{"num_attention_heads": 5, "attn_scale": 0.125, "init_std_down": 0.051, "learning_rate": 0.0108, "lr_head": 0.00846, "max_grad_norm": 1.0, "schedule": "wsd", "decay_fraction": 1.0, "batch_tokens": 131072, "train_tokens": 409600000, "max_steps": 3126}
Each number is 50 + 12 x the weight over its row's rms, rounded and kept within 0 to 99. Layers, rows and columns count from 0. The size before them is the row's rms in percent of the matrix's.

# layer 5 attention query, 320x320, rms 0.0355, rows 52-63,115-127,179-191,243-255,307-319, columns 288-319
102:65 68 23 45 44 36 39 44 21 39 55 53 50 47 23 43 57 45 50 77 41 38 45 59 70 38 55 40 35 56 72 35
109:43 42 50 61 46 68 66 72 48 35 55 45 59 70 57 58 35 38 47 51 70 57 42 35 49 52 46 45 36 53 50 66
103:56 46 64 67 42 35 44 51 36 50 67 63 71 48 47 58 54 63 54 43 63 66 67 30 42 52 56 51 56 50 53 60
102:47 55 38 40 16 47 41 37 43 55 58 69 68 70 55 46 57 65 50 40 81 46 38 45 56 48 50 55 40 68 43 32
099:41 64 50 33 31 47 68 66 42 49 42 49 57 48 50 67 31 66 50 42 47 34 66 76 78 49 64 63 63 59 78 43
107:53 43 53 62 71 47 41 64 43 59 46 44 59 54 42 20 55 45 34 61 56 62 66 73 58 37 43 51 50 54 27 47
102:47 60 32 31 45 43 58 53 53 38 67 71 31 43 42 64 47 41 62 44 39 44 59 45 35 64 43 69 50 54 48 42
102:42 32 42 45 33 45 65 20 43 54 65 49 59 54 60 50 45 54 66 19 58 61 60 45 51 45 57 53 69 48 41 54
104:68 29 57 48 24 57 60 47 54 41 63 43 42 48 84 39 47 53 55 55 61 52 40 65 48 47 53 49 57 36 57 55
112:54 40 43 58 45 47 55 51 43 70 47 54 57 55 53 52 40 36 54 48 59 46 43 38 46 35 69 78 43 54 33 55
107:47 57 71 54 47 46 43 52 25 65 59 45 43 49 50 37 52 64 63 58 62 41 51 66 36 43 69 23 38 48 33 45
099:84 43 30 62 45 42 35 55 43 53 53 38 76 53 35 50 56 45 41 49 61 40 57 50 59 41 75 65 55 48 50 50
110:34 54 34 75 55 57 39 32 34 30 48 47 45 53 67 38 49 46 38 42 36 44 48 34 51 45 38 42 48 50 58 79
094:46 57 47 37 76 33 79 64 49 53 46 38 61 30 56 58 28 62 43 66 46 28 37 52 57 55 65 49 26 32 55 32
109:48 46 68 33 51 21 63 53 62 71 42 77 66 51 48 60 29 43 46 39 36 56 32 49 55 43 42 43 19 50 60 46
100:79 48 67 53 48 53 77 49 45 29 72 61 40 49 74 75 51 61 57 71 71 54 48 45 49 58 49 53 60 53 37 62
099:70 63 35 45 35 45 38 47 45 48 45 60 58 54 40 48 40 54 45 47 53 54 46 37 61 26 42 69 25 46 39 36
106:38 56 60 42 53 57 55 71 44 44 62 40 72 61 75 43 27 59 35 59 57 44 46 56 48 35 45 47 57 44 65 49
112:52 44 51 50 60 25 49 77 48 55 47 53 46 51 38 54 52 51 46 33 56 49 50 52 46 44 38 58 51 47 54 71
104:47 55 43 31 54 44 60 28 32 39 58 58 48 57 53 53 53 55 49 43 61 42 73 42 50 46 54 50 61 57 45 67
109:46 54 53 55 69 51 52 62 47 54 42 42 47 38 76 52 44 54 64 29 46 60 63 68 45 53 24 51 59 59 62 48
108:65 35 51 49 38 66 59 47 52 54 56 57 40 45 38 38 41 55 46 66 62 52 42 46 55 49 51 51 44 43 35 41
095:40 52 28 57 47 51 72 50 64 35 51 43 58 55 38 69 64 61 66 54 52 51 53 30 40 48 45 64 55 51 31 46
095:35 45 38 47 44 43 47 56 31 68 50 28 48 43 51 41 68 71 52 50 68 35 34 57 49 56 36 36 58 53 48 49
094:64 30 29 25 38 35 30 71 41 62 27 32 58 48 34 40 70 46 56 47 57 41 51 39 40 42 64 56 52 49 48 46
083:42 52 63 64 47 45 32 71 33 45 25 48 58 45 63 50 43 43 28 48 45 29 42 40 54 44 51 65 32 49 66 61
102:46 47 40 36 61 26 42 75 52 58 59 73 44 54 41 48 68 53 37 53 38 35 40 40 56 43 52 66 37 58 58 40
095:32 64 58 49 75 33 52 60 57 56 56 36 54 47 69 38 58 52 47 17 48 41 63 80 36 52 58 55 32 45 33 50
090:36 54 52 50 68 24 47 44 46 56 53 43 40 40 29 68 28 50 61 52 62 35 41 75 50 58 43 25 51 37 39 66
085:59 45 55 59 36 62 64 51 53 38 34 43 49 36 32 46 55 69 48 47 54 35 32 57 68 39 35 35 66 41 50 45
098:33 60 49 57 48 72 58 47 46 48 75 25 57 43 55 34 34 33 52 36 50 47 75 65 40 48 30 33 51 45 62 39
090:39 58 56 50 47 16 68 82 68 57 37 56 47 50 52 71 49 42 41 27 37 51 52 45 60 67 60 62 57 53 47 36
090:35 63 58 55 69 47 63 43 37 42 56 51 54 37 55 43 36 34 61 38 40 54 55 65 47 63 53 28 31 40 28 54
094:51 61 48 72 58 66 38 49 32 51 39 29 41 47 76 52 52 34 63 33 37 45 68 59 41 54 38 40 48 33 51 36
084:42 69 26 33 35 41 50 35 60 37 47 53 57 46 32 67 20 45 36 43 61 44 78 83 57 50 46 68 40 57 45 47
077:63 60 54 54 35 50 35 53 46 47 36 62 61 51 35 65 51 56 40 68 36 53 61 43 50 94 36 55 35 33 40 58
088:45 55 48 33 74 39 59 64 40 58 61 68 33 40 42 65 55 43 41 42 58 39 54 40 58 52 46 50 55 39 38 51
100:52 55 23 51 41 38 38 30 50 43 55 48 55 31 65 40 11 42 55 63 70 52 69 62 36 55 39 49 44 48 35 37
109:47 39 27 64 52 40 62 38 25 43 57 46 33 52 45 32 49 47 50 46 47 39 54 40 48 33 46 51 45 51 51 59
099:58 61 39 39 59 22 60 64 30 56 43 47 47 27 65 64 24 49 37 65 40 27 48 51 41 63 56 39 24 38 53 26
104:46 40 59 62 56 47 69 52 55 61 57 63 57 64 49 73 42 41 28 44 51 42 48 40 37 54 45 41 29 46 47 68
097:47 49 60 48 40 37 58 55 30 51 72 79 33 57 78 62 46 51 44 49 80 51 52 39 48 54 49 59 59 40 47 39
103:71 44 39 32 20 50 32 55 46 42 58 61 51 64 37 49 68 60 39 42 68 52 35 30 78 26 48 64 48 53 39 34
102:55 53 75 43 42 52 75 69 42 58 52 36 64 43 67 61 30 48 35 44 56 21 50 60 50 34 60 60 71 57 81 58
111:36 37 61 71 67 37 47 79 60 54 49 40 48 61 41 37 49 54 27 47 34 56 49 52 53 52 29 71 59 52 43 62
097:57 48 22 33 45 29 71 36 50 51 46 58 42 48 54 48 38 41 69 43 50 65 72 41 41 72 54 59 52 54 41 42
103:42 55 59 55 47 51 63 54 37 64 44 52 49 51 58 64 59 42 71 24 44 60 47 68 21 49 41 22 69 59 59 37
100:73 42 38 40 25 66 57 42 48 44 56 32 31 40 63 30 43 58 40 53 67 50 48 54 62 46 59 73 61 44 43 59
096:52 51 33 35 48 48 59 41 45 36 53 26 43 58 41 66 57 55 48 36 46 62 48 33 48 61 51 56 63 40 12 40
101:43 48 59 34 44 35 52 50 29 60 59 54 37 45 32 34 55 56 47 56 54 35 52 53 53 44 58 38 58 53 33 49
099:75 46 32 42 44 52 26 58 29 52 48 29 71 53 62 46 61 59 56 48 68 50 63 52 54 24 64 64 63 39 55 58
110:42 66 30 60 43 44 63 40 39 39 44 62 37 48 38 32 53 60 34 54 59 68 56 50 60 20 42 44 32 41 46 68
109:71 62 22 51 45 45 47 40 30 35 56 61 45 46 23 56 49 46 37 88 38 38 34 63 61 44 47 35 43 56 53 37
109:36 44 52 63 39 65 63 59 47 43 50 46 47 62 45 60 37 50 41 56 81 47 29 45 43 51 53 53 36 53 47 63
106:60 58 59 54 39 31 40 45 39 58 72 63 63 60 59 58 46 60 63 45 59 80 52 37 44 46 53 51 54 44 59 41
107:49 51 41 48 14 48 41 38 38 46 60 61 73 76 54 43 56 63 54 47 76 39 49 46 58 51 48 56 55 70 33 32
103:31 60 54 32 22 56 65 65 52 55 53 54 53 48 58 64 35 68 43 36 59 40 56 63 69 45 42 61 58 52 77 51
100:65 53 68 65 66 37 57 56 54 50 58 42 56 46 45 29 51 44 28 47 49 53 52 68 63 37 33 58 43 63 46 75
102:56 57 26 33 46 45 70 44 40 47 56 55 33 42 30 61 44 54 68 52 41 65 63 39 30 71 55 63 58 61 56 52
106:46 40 45 51 22 52 61 42 44 57 64 45 42 49 55 50 46 64 61 20 62 71 56 31 49 46 51 44 73 45 41 52
105:67 26 54 47 38 43 66 51 49 45 74 31 34 45 68 31 63 52 58 54 47 60 31 69 45 51 42 37 55 36 69 55
107:55 49 36 56 44 57 42 54 52 77 38 48 53 46 54 57 32 33 64 43 56 48 50 42 47 34 66 77 33 57 29 44
104:61 43 63 53 53 51 47 40 35 64 48 53 44 44 40 46 53 55 63 44 60 28 51 54 31 35 61 25 47 51 28 66
106:76 40 36 51 48 44 29 73 35 58 44 44 76 62 40 55 56 56 44 56 62 38 57 40 55 32 55 61 58 43 53 47
# layer 5 attention key, 64x320, rms 0.0358, rows 51-63, columns 288-319
112:50 63 50 77 62 62 52 45 59 36 40 58 55 57 53 44 55 52 58 29 36 45 36 65 63 47 47 75 49 56 49 56
109:58 39 46 58 66 57 52 62 58 50 50 25 49 33 38 52 50 56 51 54 64 41 61 46 57 70 66 53 65 43 49 49
107:30 41 49 60 40 36 64 46 33 57 59 60 60 59 43 55 33 45 50 56 50 47 49 70 68 45 49 66 38 59 62 40
104:61 45 49 46 26 37 38 59 43 50 37 47 39 54 27 64 34 51 42 58 65 56 49 58 58 47 55 44 49 61 34 44
108:53 61 46 56 50 41 56 49 29 38 51 55 61 55 45 56 55 50 28 61 32 52 72 55 63 55 44 54 57 61 27 50
102:59 73 49 47 50 61 41 78 35 48 71 58 47 54 53 57 47 49 30 64 23 47 66 55 64 71 51 53 18 52 57 57
103:45 60 63 35 41 42 35 47 67 57 48 42 40 61 39 36 57 45 53 46 50 22 64 70 65 44 69 49 61 52 47 67
102:46 57 34 46 62 58 57 56 37 44 59 38 62 64 55 66 55 29 67 59 33 60 48 52 38 57 48 64 56 54 49 29
109:51 50 56 22 43 46 64 44 39 35 64 47 69 47 51 58 45 52 43 52 67 48 53 71 48 43 44 40 57 59 69 50
106:41 63 44 46 46 48 57 59 64 65 48 62 46 66 73 41 59 63 60 58 60 47 37 60 70 51 57 54 41 40 53 38
110:62 59 40 50 38 44 36 45 57 38 60 56 56 31 49 57 49 56 48 70 81 40 47 69 47 33 83 84 48 17 51 53
105:40 39 34 60 47 51 59 54 38 59 41 27 41 64 58 47 61 61 60 46 57 41 69 52 46 64 51 45 68 59 58 44
107:75 36 67 47 32 68 58 68 44 48 40 49 46 52 50 50 48 60 52 51 64 58 17 59 09 37 34 46 68 55 56 62
# layer 5 attention value, 64x320, rms 0.0357, rows 0-22, columns 288-319
102:55 56 54 52 58 40 26 39 54 21 68 30 30 60 46 58 42 56 41 50 87 69 48 43 59 38 56 56 45 56 62 30
102:47 49 46 39 49 43 76 59 54 37 59 63 59 53 62 52 44 15 54 40 45 70 58 58 56 56 40 54 57 44 64 58
101:67 45 59 58 63 43 42 70 51 48 46 53 63 58 48 60 47 59 35 25 74 62 58 65 51 54 30 52 50 38 47 30
100:41 46 52 32 56 53 57 42 61 35 39 59 62 56 58 44 59 47 36 40 70 41 49 53 59 42 34 60 33 37 50 46
100:70 39 52 76 57 52 58 44 44 36 45 59 47 48 53 80 33 62 44 35 23 43 66 63 46 35 60 52 61 60 57 39
102:49 61 44 53 45 45 53 50 59 56 66 43 55 24 50 50 45 46 37 49 66 48 57 39 56 76 52 42 52 71 55 51
100:72 36 56 38 45 42 48 39 42 33 50 48 57 48 38 50 46 55 62 56 56 44 52 53 35 50 43 62 49 56 35 39
098:42 52 62 41 41 57 38 53 37 44 52 55 52 55 33 28 34 49 37 28 46 38 42 42 42 70 52 57 41 42 40 40
101:39 54 44 47 45 49 49 45 26 42 38 37 51 45 52 47 52 58 47 23 47 48 67 48 47 75 63 57 65 37 56 45
100:65 42 42 51 45 47 41 39 41 40 55 68 73 36 34 43 53 49 54 64 54 48 58 47 47 44 38 51 37 43 57 68
098:40 45 68 31 54 47 78 72 71 65 63 58 46 62 59 42 50 19 57 56 59 47 56 53 63 37 71 41 31 43 45 49
098:43 69 58 65 49 40 60 55 74 61 56 49 35 67 55 54 50 43 57 54 51 41 30 37 56 48 73 43 38 33 37 60
101:42 20 46 44 51 66 53 58 42 49 49 55 38 28 54 43 62 58 36 39 66 59 65 43 43 47 59 45 40 49 44 52
103:49 50 41 45 47 41 24 39 63 63 63 49 53 59 32 79 40 54 48 34 54 51 70 45 43 59 47 53 49 60 35 36
101:60 45 60 54 52 69 54 38 69 41 47 51 36 52 60 49 66 60 62 47 72 39 70 60 41 59 40 58 55 59 56 55
098:46 43 32 59 47 39 69 55 53 44 60 67 49 40 49 40 64 75 61 47 48 54 44 68 64 45 57 46 49 59 49 30
099:41 46 65 52 21 40 63 46 58 42 48 47 50 45 38 46 48 51 61 79 58 22 46 31 40 43 70 69 29 76 51 50
099:73 61 54 57 40 77 55 57 44 41 74 48 64 76 51 37 69 33 51 73 61 48 61 38 53 54 30 43 42 36 52 35
099:56 63 42 45 64 43 65 54 64 60 45 57 49 27 60 61 45 41 42 49 49 49 88 37 68 56 52 56 57 52 35 42
103:49 52 38 62 56 60 48 49 37 42 70 35 60 41 37 41 59 48 66 32 41 46 37 61 75 32 75 53 48 49 39 61
102:46 38 37 67 37 41 47 57 47 39 70 49 64 46 58 42 54 51 55 42 51 63 38 45 41 44 68 52 52 63 49 50
103:36 58 32 48 60 63 50 57 38 59 50 59 49 43 49 51 70 29 55 40 49 58 27 30 59 38 32 40 60 55 46 34
099:57 42 67 53 59 45 36 49 59 42 57 34 60 34 52 56 56 51 53 41 45 47 52 41 44 38 46 49 44 29 37 72
# layer 5 attention output (transposed), 320x320, rms 0.044, rows 0-22,64-86,128-150,192-214,256-277, columns 288-319
095:53 35 46 47 56 67 48 62 40 34 52 30 42 60 43 39 31 60 59 54 50 71 62 32 57 56 46 68 34 44 44 44
095:58 44 52 73 65 62 48 72 28 52 47 29 54 77 59 53 39 35 71 49 53 39 61 57 37 43 35 60 65 27 37 49
095:60 57 38 49 54 49 50 47 73 52 46 56 56 54 45 47 66 45 49 27 55 65 53 52 57 73 67 42 65 41 45 42
097:66 66 62 64 57 55 61 51 44 29 52 42 65 44 48 58 61 26 51 55 66 59 34 39 54 11 59 46 32 39 70 58
091:43 44 62 47 40 41 56 59 41 54 53 58 51 33 47 42 47 48 59 59 44 45 72 49 55 48 39 38 55 56 69 51
093:46 56 59 52 31 35 54 45 51 54 39 53 56 63 65 56 49 47 44 29 67 49 38 34 62 46 66 50 62 55 59 52
086:52 49 48 61 51 48 29 37 51 47 50 38 38 38 52 65 57 42 74 51 75 62 66 50 42 49 56 42 51 60 35 39
088:26 27 45 40 41 50 41 54 57 59 50 65 61 53 53 34 29 53 59 77 27 39 61 74 55 53 24 55 44 32 55 43
088:61 72 61 48 43 40 81 42 46 56 22 53 40 55 44 46 58 70 48 49 32 42 54 61 43 64 49 43 42 60 38 39
086:44 47 47 36 53 31 62 59 70 81 49 36 48 54 49 55 35 54 62 37 52 32 60 42 67 48 40 54 72 44 51 62
092:37 46 66 30 68 40 52 52 44 54 54 60 51 75 71 55 55 54 50 66 55 50 64 55 73 46 52 54 61 60 77 49
085:59 67 63 31 38 51 51 51 54 55 65 32 61 29 59 48 42 86 47 41 48 52 23 69 62 56 58 54 50 53 39 60
087:38 29 66 61 29 59 55 65 35 55 42 77 64 34 35 60 57 45 61 56 54 59 54 25 57 53 44 41 52 51 64 41
091:65 60 53 42 51 67 58 45 41 57 42 66 54 68 55 39 33 33 43 38 39 69 37 48 44 75 63 64 67 48 62 30
096:49 47 54 54 46 52 65 43 49 61 55 70 54 63 50 19 40 49 57 43 45 34 53 39 38 45 63 44 45 62 56 42
084:40 57 50 85 38 68 39 53 73 53 64 54 43 49 39 24 53 64 43 47 55 72 71 52 65 31 82 59 59 52 64 58
087:53 64 58 36 38 57 77 43 51 59 45 57 62 37 29 55 49 54 41 45 63 45 41 39 36 38 68 32 56 65 60 44
092:43 68 41 60 38 36 44 31 60 43 67 54 21 64 59 43 72 37 40 41 53 62 49 60 54 61 46 36 50 25 48 42
086:67 49 58 54 70 45 33 46 54 53 31 50 47 62 36 64 47 36 28 56 54 62 55 48 68 58 47 42 55 56 65 40
092:36 49 52 46 39 41 39 71 45 64 44 43 51 33 37 50 64 74 48 68 29 65 20 72 50 56 74 70 52 59 37 40
083:54 57 56 84 47 43 62 28 59 47 55 63 44 36 39 52 52 50 63 45 40 64 57 34 39 48 61 46 41 52 58 64
087:29 65 39 62 59 43 47 61 49 40 39 58 59 59 45 47 44 29 57 68 39 53 54 48 58 53 47 38 45 33 54 49
091:58 46 70 28 50 41 56 31 49 57 40 48 61 66 68 55 75 43 45 59 23 43 61 68 42 48 43 22 56 53 44 45
081:54 42 71 47 40 64 58 42 68 30 25 57 32 32 38 29 28 22 46 38 67 28 52 71 56 51 49 32 47 48 49 28
082:59 35 43 43 46 23 41 38 69 66 43 68 39 46 44 59 40 74 51 50 39 55 61 56 59 54 49 41 53 80 39 65
089:72 55 66 49 67 47 71 51 35 63 47 76 53 36 49 69 56 28 48 63 50 41 44 52 43 58 51 40 47 75 60 37
088:50 61 40 45 65 45 53 55 52 36 52 38 57 37 64 49 46 74 47 59 42 45 38 60 34 37 61 51 29 57 64 48
086:74 58 30 55 48 45 48 50 42 19 51 20 43 47 42 37 67 54 51 55 52 55 40 44 35 41 55 43 23 69 27 59
091:51 44 52 55 27 66 41 59 56 78 45 55 23 43 60 50 47 52 46 27 31 38 48 76 30 67 47 50 49 31 49 45
089:42 73 61 66 43 46 41 49 46 15 40 50 64 56 37 37 63 71 15 49 46 30 44 56 48 55 44 44 52 63 66 50
085:41 61 63 40 30 45 51 56 35 56 53 48 40 48 58 70 48 66 44 31 43 57 87 46 72 48 55 33 47 59 49 73
080:36 38 52 50 47 64 63 52 29 41 82 45 65 36 55 46 50 50 55 33 32 62 57 55 64 27 43 62 62 60 59 49
089:54 55 50 47 55 45 44 41 53 52 42 56 39 42 47 62 41 39 52 48 30 55 56 48 32 47 54 54 43 48 51 45
082:73 41 54 69 34 52 41 35 67 42 58 58 46 37 32 40 52 45 36 49 58 51 41 55 45 51 46 53 60 53 43 33
079:44 45 45 57 53 63 27 34 45 45 65 44 35 42 42 47 70 65 51 43 63 47 44 38 53 44 26 43 13 58 72 61
088:47 64 60 41 43 65 29 37 50 47 38 27 23 51 76 42 32 68 58 68 38 48 60 49 53 46 41 58 50 65 63 62
087:57 23 51 66 52 76 60 31 46 46 44 38 57 51 26 45 61 45 59 63 27 65 65 41 46 45 70 64 41 57 24 59
087:61 52 59 41 51 65 70 59 43 19 52 49 74 44 35 47 34 53 35 44 73 62 37 55 47 70 56 46 59 40 51 43
087:58 48 61 66 66 46 58 60 45 38 31 69 51 56 63 36 37 56 40 50 53 50 35 82 63 46 58 70 33 43 56 42
091:50 54 55 44 42 54 46 73 49 45 62 53 54 50 67 42 52 36 52 72 45 69 40 49 54 43 43 38 66 48 40 76
085:50 49 27 33 54 29 58 47 57 64 41 47 48 43 70 63 61 47 53 57 50 44 40 40 39 62 49 46 41 50 55 39
094:39 39 32 50 56 47 51 44 33 74 54 44 50 49 50 53 71 34 55 33 55 55 30 46 29 49 60 46 45 54 32 66
094:62 56 50 66 64 66 61 67 58 40 54 75 50 52 65 47 64 42 48 71 63 43 52 77 32 63 61 56 31 54 39 62
083:67 49 45 50 56 44 55 46 56 49 37 28 52 56 53 59 54 69 54 56 52 47 53 44 78 42 36 55 45 28 39 55
086:64 43 34 46 57 48 56 48 47 54 46 38 60 46 45 63 43 50 52 56 78 57 58 58 65 57 51 50 47 53 66 46
084:33 53 31 43 48 59 25 67 50 46 48 42 63 47 55 34 46 52 52 47 19 58 50 56 34 37 47 61 74 61 47 47
095:49 47 37 59 46 52 78 41 27 37 46 56 72 44 52 67 44 54 40 75 52 54 32 46 43 59 54 46 70 52 45 54
093:55 44 40 61 56 35 66 54 46 32 44 60 51 49 44 52 67 59 42 52 50 71 55 43 63 54 64 46 72 62 50 55
094:42 44 52 63 27 58 48 38 50 51 63 31 57 60 51 45 42 52 48 68 67 61 50 57 70 47 14 48 36 60 46 58
103:32 36 53 43 78 45 46 66 67 56 78 56 25 44 38 56 69 60 45 35 21 51 69 45 40 38 48 50 41 51 56 49
093:49 55 52 73 52 53 40 59 46 58 45 67 47 67 49 51 37 45 51 73 52 63 42 72 64 79 30 56 26 23 53 50
096:27 36 52 74 56 50 41 49 64 49 66 53 38 43 54 43 35 30 57 54 36 35 49 59 49 58 36 70 21 51 34 34
097:49 36 40 36 35 59 45 68 40 61 51 70 59 49 53 38 49 58 40 63 40 76 22 36 48 55 58 49 46 31 45 63
084:57 61 40 47 46 43 46 47 50 36 56 39 29 48 50 42 72 45 47 53 59 58 49 46 28 45 69 54 33 55 42 59
087:33 63 46 35 55 41 67 53 55 51 63 47 32 66 73 56 39 41 52 44 46 39 24 46 31 56 44 63 64 33 51 43
089:58 41 51 43 55 43 34 57 54 42 68 44 62 30 55 43 49 73 49 46 26 47 11 46 51 47 55 54 61 28 67 54
089:35 59 57 39 68 63 41 55 55 36 46 47 53 28 37 60 41 28 45 44 59 30 47 62 44 43 66 48 33 47 39 41
090:50 41 43 48 69 49 35 70 64 45 54 49 48 55 55 32 21 53 39 50 45 36 49 39 58 79 59 50 50 53 40 31
100:44 56 61 32 62 54 44 34 63 77 54 55 60 39 21 49 41 51 44 52 37 52 48 78 55 45 43 35 48 58 41 47
091:58 50 45 47 23 53 35 81 24 52 47 45 41 54 64 58 65 46 41 53 51 60 59 50 49 45 63 43 56 50 59 56
088:62 67 47 25 47 39 49 61 42 50 57 43 53 64 54 55 59 40 55 59 32 59 48 49 53 55 61 71 52 33 46 53
097:63 38 54 38 65 51 56 61 43 51 48 32 72 58 47 52 43 58 78 35 51 52 52 45 30 30 29 35 36 56 55 28
101:45 54 63 74 57 49 67 47 58 52 43 41 47 45 69 53 56 74 39 68 52 32 41 56 59 43 45 60 39 19 45 76
081:44 67 61 37 35 51 45 52 41 38 47 40 75 67 34 70 43 56 40 62 63 69 84 63 71 47 50 60 40 55 59 61
093:32 42 52 54 40 59 55 48 41 52 51 39 58 29 48 64 56 65 45 47 41 66 39 45 50 39 36 36 24 47 50 54
093:58 48 48 72 56 63 84 42 43 54 51 55 51 63 45 48 55 44 33 44 49 31 70 25 26 50 32 42 52 62 64 62
099:46 59 57 35 65 46 54 48 51 44 48 33 61 48 42 50 66 53 53 57 47 50 42 55 62 28 32 49 38 36 47 40
105:45 34 57 57 61 32 61 63 54 55 58 39 66 57 28 43 48 55 49 34 36 46 32 49 39 42 49 69 43 67 43 50
088:49 54 49 42 30 55 46 53 51 35 71 61 41 44 51 60 49 50 42 72 64 60 41 38 52 48 49 57 56 62 41 47
085:53 68 58 43 53 57 49 50 72 33 34 65 55 26 45 54 43 62 35 49 66 57 46 58 40 53 49 70 33 33 54 24
088:67 38 53 42 73 38 47 54 59 59 55 63 48 54 66 57 41 43 39 52 57 47 63 71 75 39 50 51 73 25 40 60
083:78 31 44 70 73 48 75 44 36 35 61 69 68 48 37 42 60 62 57 37 57 60 40 67 49 52 51 72 50 37 37 36
094:50 51 48 39 55 57 46 36 64 47 33 72 68 30 59 58 53 26 29 48 69 64 64 83 53 55 24 55 44 54 72 55
085:66 63 62 44 42 50 75 46 51 38 77 54 71 26 48 45 44 20 43 51 50 43 47 67 49 37 32 62 34 52 60 76
083:61 84 33 47 62 55 40 41 57 53 50 49 44 71 73 31 51 49 22 51 69 32 74 50 57 64 45 49 37 54 68 47
097:44 43 69 61 26 53 46 52 40 51 44 39 45 68 15 48 50 40 53 56 52 65 72 60 46 60 31 52 64 53 22 45
081:38 59 45 46 47 46 10 52 46 59 56 52 32 56 32 23 49 49 56 69 31 33 54 57 55 53 24 56 26 70 67 56
083:74 53 56 51 70 33 52 35 51 33 50 72 61 57 49 44 63 51 42 54 79 37 68 52 59 51 36 55 49 67 48 64
087:22 59 48 35 39 28 74 40 43 41 49 49 39 54 45 45 51 69 55 37 50 40 38 75 58 38 38 55 38 51 33 46
085:40 55 55 28 57 57 75 71 59 49 59 42 65 38 53 53 49 44 41 50 51 46 57 64 41 32 59 52 55 62 49 54
074:54 37 60 56 49 39 61 57 52 71 49 56 52 55 54 66 50 75 44 54 52 58 27 56 60 40 53 59 44 55 56 50
086:18 48 63 38 51 44 47 24 43 54 35 43 51 27 54 34 36 56 59 32 71 47 55 50 40 53 47 33 61 35 46 45
080:64 61 32 49 72 45 34 14 62 48 56 44 73 41 35 45 59 46 43 73 50 65 54 54 56 64 42 43 53 39 36 37
091:36 79 53 57 54 55 61 43 60 52 64 43 51 66 79 77 35 45 53 53 71 53 50 59 38 44 58 27 57 63 83 44
089:24 46 60 46 52 33 45 55 53 65 47 36 57 55 22 48 37 34 32 55 53 55 45 57 38 37 63 47 38 59 51 21
082:59 33 38 46 41 34 56 42 54 39 36 35 55 45 52 49 60 35 58 61 43 64 48 43 60 63 58 60 58 56 23 51
087:53 56 34 52 51 56 34 60 48 28 56 40 50 60 64 52 61 23 31 45 51 63 43 66 66 53 43 72 37 68 35 49
083:69 40 41 52 40 56 51 47 59 58 56 42 47 31 65 65 55 47 56 43 52 62 77 39 41 32 64 31 50 48 49 69
087:53 39 64 57 45 45 38 67 42 54 64 52 61 47 39 56 44 62 71 45 65 52 42 48 53 35 66 62 44 49 31 47
085:67 37 58 36 50 59 73 46 78 53 25 68 63 61 37 64 69 60 62 46 74 54 46 45 43 68 46 26 29 60 34 51
089:56 45 37 39 50 46 41 51 45 45 54 67 46 55 52 56 57 38 49 62 39 34 51 43 51 52 40 86 26 54 53 36
086:64 46 45 35 51 32 65 56 52 61 53 52 69 48 42 72 78 40 49 42 49 60 54 66 44 35 49 67 39 39 31 51
136:56 51 57 41 52 61 47 48 57 44 50 38 55 47 56 54 52 51 65 60 29 57 58 59 70 51 52 62 59 65 44 37
142:49 50 44 48 49 78 49 61 49 62 47 58 37 67 83 78 36 34 68 50 36 50 39 66 37 56 50 57 72 28 18 38
133:73 47 40 52 67 54 38 59 60 52 50 44 44 60 44 29 60 50 55 21 15 56 42 42 54 56 58 47 75 40 38 47
134:71 59 39 35 43 36 43 24 44 42 42 52 79 67 74 56 60 24 47 52 47 57 21 53 45 55 45 55 35 25 59 60
129:52 48 73 51 61 38 50 57 53 55 50 54 64 31 59 55 44 17 50 81 54 41 64 49 44 45 39 38 50 58 59 67
143:47 39 63 42 56 29 33 31 55 60 31 41 80 49 47 33 63 50 25 34 68 33 48 47 74 48 80 32 66 46 47 53
132:52 60 51 59 28 67 47 55 36 38 38 38 52 53 63 59 70 57 72 53 65 52 57 67 46 64 44 55 72 42 34 43
135:40 35 40 36 42 53 53 49 59 56 41 76 67 51 69 38 30 38 56 73 43 30 55 69 63 49 38 61 61 54 50 49
138:63 52 48 48 51 39 57 31 50 66 38 56 57 62 57 49 38 54 49 59 43 49 49 57 50 53 58 50 47 67 18 54
131:29 58 52 35 37 39 61 48 63 59 35 50 50 48 40 60 33 41 57 55 67 36 68 60 42 54 37 46 39 65 36 31
129:52 46 48 34 41 40 66 59 42 50 50 46 64 67 68 52 59 61 63 38 42 33 59 51 65 38 58 75 47 55 54 63
150:53 56 74 29 44 44 52 39 56 61 55 33 52 63 69 64 66 66 63 44 33 37 14 80 56 39 60 58 53 48 44 53
135:57 40 71 47 47 53 45 57 43 51 43 75 52 40 65 43 46 53 60 42 61 50 56 48 56 59 54 47 53 57 58 28
138:68 67 68 73 66 57 54 45 55 63 66 43 54 66 55 23 52 58 52 44 62 54 63 67 31 76 46 49 51 58 56 53
131:53 50 51 56 45 55 60 49 60 55 65 63 54 30 71 47 47 65 49 51 42 51 40 44 35 52 50 48 38 66 54 43
132:24 65 41 71 29 55 35 38 63 47 65 41 37 39 29 47 52 45 39 52 55 50 66 50 55 35 69 48 45 55 45 55
135:39 55 44 64 64 44 78 50 50 44 26 54 55 61 38 70 57 51 59 35 58 37 56 41 57 51 66 39 38 55 46 51
137:60 38 34 54 52 58 61 36 62 35 67 46 42 57 68 46 67 43 46 48 43 45 36 49 53 74 48 56 50 35 47 46
129:67 53 58 52 56 44 51 38 45 57 50 30 41 46 43 52 36 51 63 59 42 46 56 43 66 50 61 51 68 61 48 63
140:67 52 57 40 52 33 28 58 51 66 43 18 65 47 36 41 60 53 67 42 47 47 40 67 67 51 74 55 62 61 63 45
145:55 45 42 55 58 67 38 51 70 60 60 70 49 50 60 41 66 54 48 45 29 60 51 46 25 70 41 54 34 79 40 53
132:56 48 39 52 58 53 38 48 51 55 45 58 68 55 43 47 42 52 61 63 45 39 53 55 53 58 38 42 61 45 55 61